config.yaml
n_layer: 14
d_model: 768
n_head: 12
n_kv_head: 3
head_dim: 64
d_mlp: 2048
vocab_size: 32768
activation: "swiglu"
norm: "rmsnorm"
norm_place: "pre"
norm_eps: 1e-05
positions: "rope"
rope_base: 8110.0
rope_fraction: 0.5
qk_norm: false
attn_scale: 0.125
bias: "none"
tie_embeddings: false
parallel_block: true
init: "normal"
init_std_qkv: 0.0204
init_std_o: 0.0204
init_std_up: 0.0204
init_std_down: 0.0
optimizer: "cautious_adamw"
lr: 0.000418
beta1: 0.95
beta2: 0.98
weight_decay: 0.8
lr_head: 0.00557
grad_clip: 2.0
warmup_steps: 509
schedule: "cos"
final_lr_fraction: 0.0
batch_tokens: 262144
seq_len: 512
doc_mask: false
train_tokens: 1615000000
steps: 6161
dataset: "wikipedia_en"
Each number is 128 + 24 x the weight over the matrix's rms, rounded and kept within 0 to 255. Layers, rows and columns count from 0. Numbers have three digits each.

# layer 2 MLP gate, 2048x768, rms 0.0158, rows 1533-1555, columns 672-767
146119101179061102111110101140137116162151127105142068089119133115103171129164109165132140137147114150153114112126085142128140143151097100181132092171105148154160099121113104107070127163150131164110095116110083150127147121146155062137134146150120146136126149128137122149134124135100113144
126186087115137172149136082126120135095123161089099116093139058128064143151125157124103114144135124106099147129145162137133144124115100105113136146144128085108154137156101162103143133091145103113138125118126145137114110147134085137125071142102121136097151125124132136134114149098130155118
142147130130107132035139129148150135122150130121171122123136149159122161156135122117099131127109127147090127132144140143130135126096146082167180095168115141097103158131137120135122145140122169141146144116127114132155107139138119117128107112137129104110097098172103168122108107134145147112
130152149109180138147134117177123170142109136137113166184119137108130170132135168169137125131194122082111093132129165130134105107126147135171183123116098148173097110117188120099105110100104098139177136166142111104117093137124116119130131139105100145100146133127116177133115158105111124108
143138090127139121108098111105123142085108140108132136058140140134110130118086071100141147122126105174173161127147124101152146108120117147107102122093153076103116098094084127134113162114104095124181131145142157113122116081145157112047150113126167135119080128143137076092102135106125148131
135151142161108114141173117138125144154147146130103108145101174121133137144157089125094092132162126136116137127116078144125135129119118143132211160076100143163128150110107130152099068117140097142136120155132126106109131133176111129117129102105150082096142129137103158155142138127097135106
095129181101152135185138105127143157130135139142096102118145092133133146093107119115116125157137115137136097065143132102096139083155140135122143168088167165149144089121131100115093120124072133119142115126139152132088117121169134082125098141071163100143138128116153137153143117094106137114
131153115148136104126086104126134108141148128107145120161124105112132154129140101157121128177146165088139116124163142132138111136115160114086123200143120171127126112135085149133093110149145164131109149149123142112112151095089134117133139117126159129126120147090153154141165114150160122153
133137140108099204120170136154115104137154122151095128118179158128157141123203134168157151186172127136157139088095119147117116124138141110162147102133135115170126169082117086157137159115040144136132161143146100108161109117118104150145088159152104089163135196160119108107161136128099156118
135207119141178150117146163141135103124123119138157157143087110163112149150143114166144137134144132118115140121100145122134129157121146115117101152065115144149211135133132146093103172075130165166132139093135194134171125130135117108124111086107123142105098145126120125163121137092139116140
145095128113101154143088114143129162170109130096155125089145165105113145122131113118117138128135118117114167136143135116096130131143134122081122105127155126145095113085114147132111145105116116149155121121127109152126145134139128127123171128145129157126171135105140121154102117142123134142
158084116109135136139102132142125139155129120138122139082103091096127178136127121139177080159155144102103109134108116141142111080116114128077115132147129138159153101106139119124179101118137100144147160128120134148100133123114123146136133096111142117116133123112123119112154124097152109130
150151117120150106106125114128099132107131138116121099137187122084094155117194140099154128156095137139161134109185115165177152149188103154127119110111126133167164077082093118155116122143123158109161148176128099088137174090155081046124103111082090092177053135139148177089147162197155172192
153106147140128153145123070170117139117119123148142113154097061066106149143139158125112163130148104157111115106117121100126153142167092166131118147149137113164166160146131160158116139117088118164145081144109112143113126147182100120126097136146074125139132142093144119129092156104137120099
124126126130134125143151095133101137148149106117098146102128179120135140115153124140167164133147116133123114144127139104181117097101087075105161088132098098121168126066119146130128148142152080148116147094126173151148138128085102128144164143136112087154154133119126129145132152101118108131
149103155140123107147161110152106106146131097130167089102141107096068120166193174186165129118115149137110135137159123161171086166115086127178149112159144152196153147133113113092196162105107139157126078169118129137106152150121110128104110111088149107121148071130146164151146140103127128122
128138130109115141098130148120157119124090169111110086137167079128103151094111083083154133114093078119142134156137102156078106118114135129087124150123115085151182104104146110190092105161103172106127147146108128113124169131154127101102129127148155111144128099122158160118111174170126150098
049153113121126145113159142139129144134098131152098176118113167156137082124131088071084176119102161162120097102135146145166163126085157147172100129130122165133133119138132150155139096161108163161130153175129117145158128135090124141104136138146118130127120109105150119142097151076136122143
146165184186152133106144112138141096123162120168098087099141111139079070144155138082169142128126125138074136151138131161114082104145148131142162094110095086123167126147170144130083145123125131122131140120085111144111143134177152101098110123166152158115105140172131136149126136135139156107
106170132145146156128156155149144153120108101165133122109151133119141121173112131151117139126113133124145108135139149142084113139112161121118139124118107084090136169137118100128113169123112107119129153125117139100112118130143139118079097171112145147122157128169137138123140142127133102143
135126123129160135152120131104147196126078127101115134138107151140100126126151124081147126142125125157113113116116119113160152135122118160163114123116147128107104130134124139118114125146147152118129140074162145101111125123133130119148138141087092148115144150113127099140113123153104124139
129181120161094117146126101125131140133119116138144091146141095134153120114165124100112092147142148104098110131122137125151164111134107147152131116127113132088100140120138121136132143139154133122114098123140157120152179128122116111136146142122100138141161118128121125162170129136130105119
130139118113110122104122133115107106100147094110123140116133117104144118123136156146109125156100100104157147115123145136147127139126141152067118128133106110112129093115145123139103158159128157139135111127160128117122123155128151134133138117085109147148137142144121133142127075138131120122
# layer 2 MLP up, 2048x768, rms 0.0153, rows 1533-1555, columns 672-767
139105146086176164121132068118148123118140146117157084118127117134073157124122124064140115119112106140138135127149136088140075151146164120115092099154136127099146092150114128111138109105141125127166134160141090154106136139129091084117123126171120123167151117163126125162147151124126100103
138116119112138142155145152111146141109164116116141136145137143171154095155117121132103127146129124097111150156142148136093100164084133112130178144193117112099121151155133132104145100074096175158149102123099141156099159117131111115150150138120094074110134174189136115130133144134122130132
152099100149117108141135104118147104092130141113143114126103162144165127140126138112122115130124117102106105165126135140113154103114115124100137128100126080125106130126115136099154132158074138129118091113099124123131134146112155094115135111122090134138088139138101159095121108153144069111
116110115122114118132074155107137097101190107102137136123136113072116153100105097101126141169091148144144122152118127129133192145174123134093085083144076092105143113151096173148120108111162173127143109096196139115152098113154096135143123105140109137122116146157133115093106087124097095148
115157147109141150110151164097136117167128082151102119179147125124124141167127168165132116101122107114140102108140137152090104123147147114102125122142138131116129109148150159128114134132154166148109089140113084129125132109129117125097105127107102104148150167119129148155130110155146130141
164113135119110139126139104114129155125111126124121105103138121109129132126129122095118153116122119138147130148106115080142154086134125123094096102193070125132152108102149109144139139116120140114138187128153106142136132137133138123107152124127114128185110121094135112110129121145146118151
117142126140139142119139140136097170137119114108123152087143103167116118129119115160149157130130114143109083151143122122087123110120135136104147135111081101101171115116112141158104131110123117113095162116142138111120123134178192083145142143128099128137139136121139112101153134122115133108
110107104133127131166129151161133156132127115154157132152145102116149151131133150163111120101121115149163099128128087147144118100130160079142161135153149148134119121135161109099116164127153114151104124097144093111150148149093156129172134148180134105117110177120122108112103142129145117150
142176086158122168154094075061122128144129091140086186149118174120113103120120124151121159112121121087117094131123125206123121106125097134102052072146159164071139095107101099071097101126089131121102147133142129120121150128178170111141147108143161171149115150146099101133171113122153105136
089124170128122135182142125127120129114078109126135088124124112118141096146107118090106133133080100084156115152151127160159144195123131118146135107120104154168152138153118110125150173125147141141060144100139137136167128087099154075131131146125104183129101131106132151128129120115155137146
133100118125172143124143104116126123112127094104101172118118115151126165115113147124119112102140107148132131139127142102123118129106132131151133142116143133142116127174124156125132183054159121168128156146099133142114129159107110123145138119118093123137130121131103132100167150124123101116
126125134158116125127097164101148092145108124160101105122135123167122075091147133192210116127150143144142174126152093126126159103153123137129135089054137141156109130113133123079127159101129109135113117128123141114126120173129174108120131166142136169097104138126120121146118101137130159115
147124084142120099088199132110104093127147124100198179135071124112151071175170125124107169086105153144118117151115160169148113104094150133149141143158097116133170125129133091131119164143124115159135150087105108102094138124140124147055167075118151060101121146145083123130149141077125189150
175175128127112141130157122140136138134116138124144112125033084135161152135071142111157140112108143111144104114120162112117129108077152121075141127153132164170112121173127127126107127105116142175139086091115131110168130161143139120111184109124109156089107160079119161142113135086095156134
140137119122124118150135126141109127136126124157147109153129128105139118150138153150077125118133142117176102139113152113172091113130108115102142111115076154135120127166132119105154112103111138166103139118093142152130135121112131129127175135126108133157126110131121139128100125128107126094
104147165120173116132078144168110118139152166102130120129142139108169105109095091126136168171077115149138127081143113153120162119110114114139104132093162151136085123149156146144113151110105161136073126131098115132229120132102126126190116098105133152092097101167173085151090118156150132084
131107112110103153135157124130127202136156140165104114124100108155116126133126149169097132127161140163116100125098126121168088131127143137140163118115113144096157126141106122081087132088161111137117086147152132123106108103101101109145175137087137164126120118143102164133105117151152110126
154141164138088124106163081108085164135167116148163085156133120109151082071126103102116150123186147140118124090175114119153150102121170127093125085122106116107138132122109131099130090133154111119142149142148123150138073113105142145108145136131087175071119167092146119153103152096140120088
113122183099131083176138119174136156133126132074160166160107113097118173134111132089099089110105151116141121118160166204104131156161109114122170118161142148137066107133079135138116109178124174186114114187140143113122107129092071124091104120132120127096119133091152116102154118121156113152
101129137140098130141115149158108091132133138132134105143153123179156108126130160158102139144119135132122125132183112144084101124103158163104165143113162108112120150163111149123130129119137141152132107143068173184136115176143200108084123129164132138129133095165111142168126112120128076140
098126172113108156096128141150119120130138109111110079133156149142131104130091102164126105127142124145151146156159182110119150154175095136138165142122119088144127093133128083160118098141079109106152147155127140128089102127112142131091156132101154107122102152130132131190128104120137149120
120160138073124124159072129138128148112143147140104169120096156119139122126096126120109127131161129133083130115121138152141138111121083130139172151125135114111114161129159119103149117109132138111124120143127140121113137156159142104152164135102153122113154110121111145124167123153128111130
104108149130182146100120117130093116158122106155132112142139169126139129129091126203162150103123122145143128137140106131161136148099121127133127164128138107142112130129143166128142142122156087137146127150142095110132120112093118141105112134094146100111142092109147114125120141144154151135
# layer 2 MLP down (transposed), 2048x768, rms 0.0114, rows 1533-1554, columns 672-767
148132072088125115112129101132129109145133164098127110134141141107098152115090129109172139159124059115154132126138108074149096140110143106147143072158145160136127131158092121115088104125160146118155132163135151179153106178107142145130083089152116072123149114133093126162122125123106105170
150117044110105156118133119158128136120144170113124103140139139135143131139125131123102134132096164150144123094132133147121085179122128105150138137140130143123079134099160110118121132125143110127150128144108105126119091128150159078172096120148125104121130118128116117104130150120135116160
115099127125148124166135123128117103131112123157110134120100139128126120112140106163144146178148120109144129119121116111116110136125141168109101128139145161115142134125143144112115130128098136131150150150143125137110167106116118165165144127140151155149164116086150114148145142153114112028
135141157110133085100132118131139127104135113085132135156122112136140169100092134127105106108174110117124119141172134136188100152079133115173121120141086104117087135157141131140123118138160140099098088131154135119085102120155104122124181091075136105107125099161138145106143103124133088114
141110142116103136100180139096102127130132115132108140199133131159146107116145149155177135123108125141122089164133143136141108130149148111148102176140131140141109115120167131133110128152128120119087134112130107153126157195105106121138112111105115094154131130130128125119167119129181151255
103146103139115126169146153119092107191143100170104114147115159127131124106100117140133122106104145150133138124087105138117116122121108129165156161102113129137080120156098115151115089093138091109132112176137115117091132148156141146104119119120171091086121138152089125134133125126084140135
104128135134167136125124113130079135135131125101136135092108137154120136117132127138149162127128096111115116125108105083094112117116136185121168138134134116130148120146159125087123147119100103126130121141127147127099120123157151097124114166121140119159120135148104152099137168112075120023
112143086166124143165108145127109110104096132135120162129165158108099119148130184100141088113105119146128138105123115147135127090131121134115147119121095148134158091145160124160101134100143142143086139097135146121101123129136134129148111150138141128139116128143135120112153125082109130105
121134140099103140119123111088111140133166147099091129155144148121126131105103143098153109077138149108118123118111095217085094156130135125127135090135146171113138157158112097133136184122119161132077119132118143128098141193088196109103142132130122118157124166171107111148186091141193106049
111118121135143141123110104125124138103131111128122132152133171088162136153114115115144143168127065127140101168128111130165138125146095139148158143107121080135111135125136147159133153108153157110106146159136120120142118102133141116199112134105123136148133144147144099108128113144126150143
114121126120166096138137098122127085077173087119130144155132158137124106119108151110137108136142102114132126143084110130134118126124160171151129125149121131109144165137136082125153161127148126119113122142140109093130118105144116119130141143141142139142142118168113164103119129108143067071
148108151118112142124099161110183098169096118169144141123155127133127114139109118155137126157137148113164183135150145115135177075098164097104125153106175127122066121115143143151115172133158152106090167133128123084104139145086143097099137148169104139119064120127147144097126097102125123196
153098122142119126109136112110128124106128171116153115083076109104120147133148110136148134157070141128141126102142102164108100151156131127129111099152096104144133094113110072148143086124103111130166117130127176069135147107165110113125119138118132099156068128127128136079154137157118170255
167131163180149115119150132115128138126126153154121164141106118077096136139087128099130159119110119130125119085092089110148105113120133090126147106150127183115144178177127144208116122135117072126119136132148130179144179141107104117123154133149077155107117118125179126123126122143143127112
098145138152139124134099159141123128119121141122137072152127144152106113147126108163143134083135136103153122149090083141129152102131110154164116082163157147124109108170140149145119162136107135122123120103115133111119092113106147126108090105145135161104138104094101144118129092149105146064
113125131110121143143115129094116131142145162096070154094122154168128139057106059130121157135171120072093133128156109141144123104121165139123127131116100104097101127135155146142088081131134121153098154169125138128131176084099098118185183158125096117186141134156142130139111176101147142102
158127136114145143158139137136122130102094175117140100086124136115111135128169117129110105124113130155130124126131074114140099143142125133098152114120123072143150125114143112151131055129138124091141142135129109122167149137123125109099141113116103090084119093097118126082136138112147121132
101160114118128150137166117129104161163145096170065107124095202118136132047089107086107158132163169194132128075121128122114168127092123164156121144098143153119117147098118118149151087140090116100131159139124116204130069101136155163143106142118097148134134143095125101110132166071117123000
093135144096151120160177106156115144155118146085099152148129129088159148117142126084141128113114126094127117093187143119125166152174168126099133075142125125169139113148072126177135080148132159169068124135096170130132152153100115142090096166126145143078141158131145167110148125150170135179
138109142123132137067102106114113134133125125103152149148128116154096114135145132118123127121141107160133136146106125108138180128113107148114103168114150095091110095118163121107123152147108149156153129123149103171151131058082148129142119122126134112127119139120128103115124137133104177106
124135143126144131134131147145121137100143123180152073140110127100134111117117113098129138118118129111141122160086192155114153104131117103123163128099124117126122080111126129137136115169102150103143142133081116118126107108098145088139120121138136125123126120131122123113141115172128088168
116100144114118123140150157103113109120117122118096135119095129140123127113152084164157164129144106134111179118133118135121144155140146121129143153125114109118148117127145144131110100105124139116156112126131129137122091150131136127139098116104131097107150161083092103118134128143181136092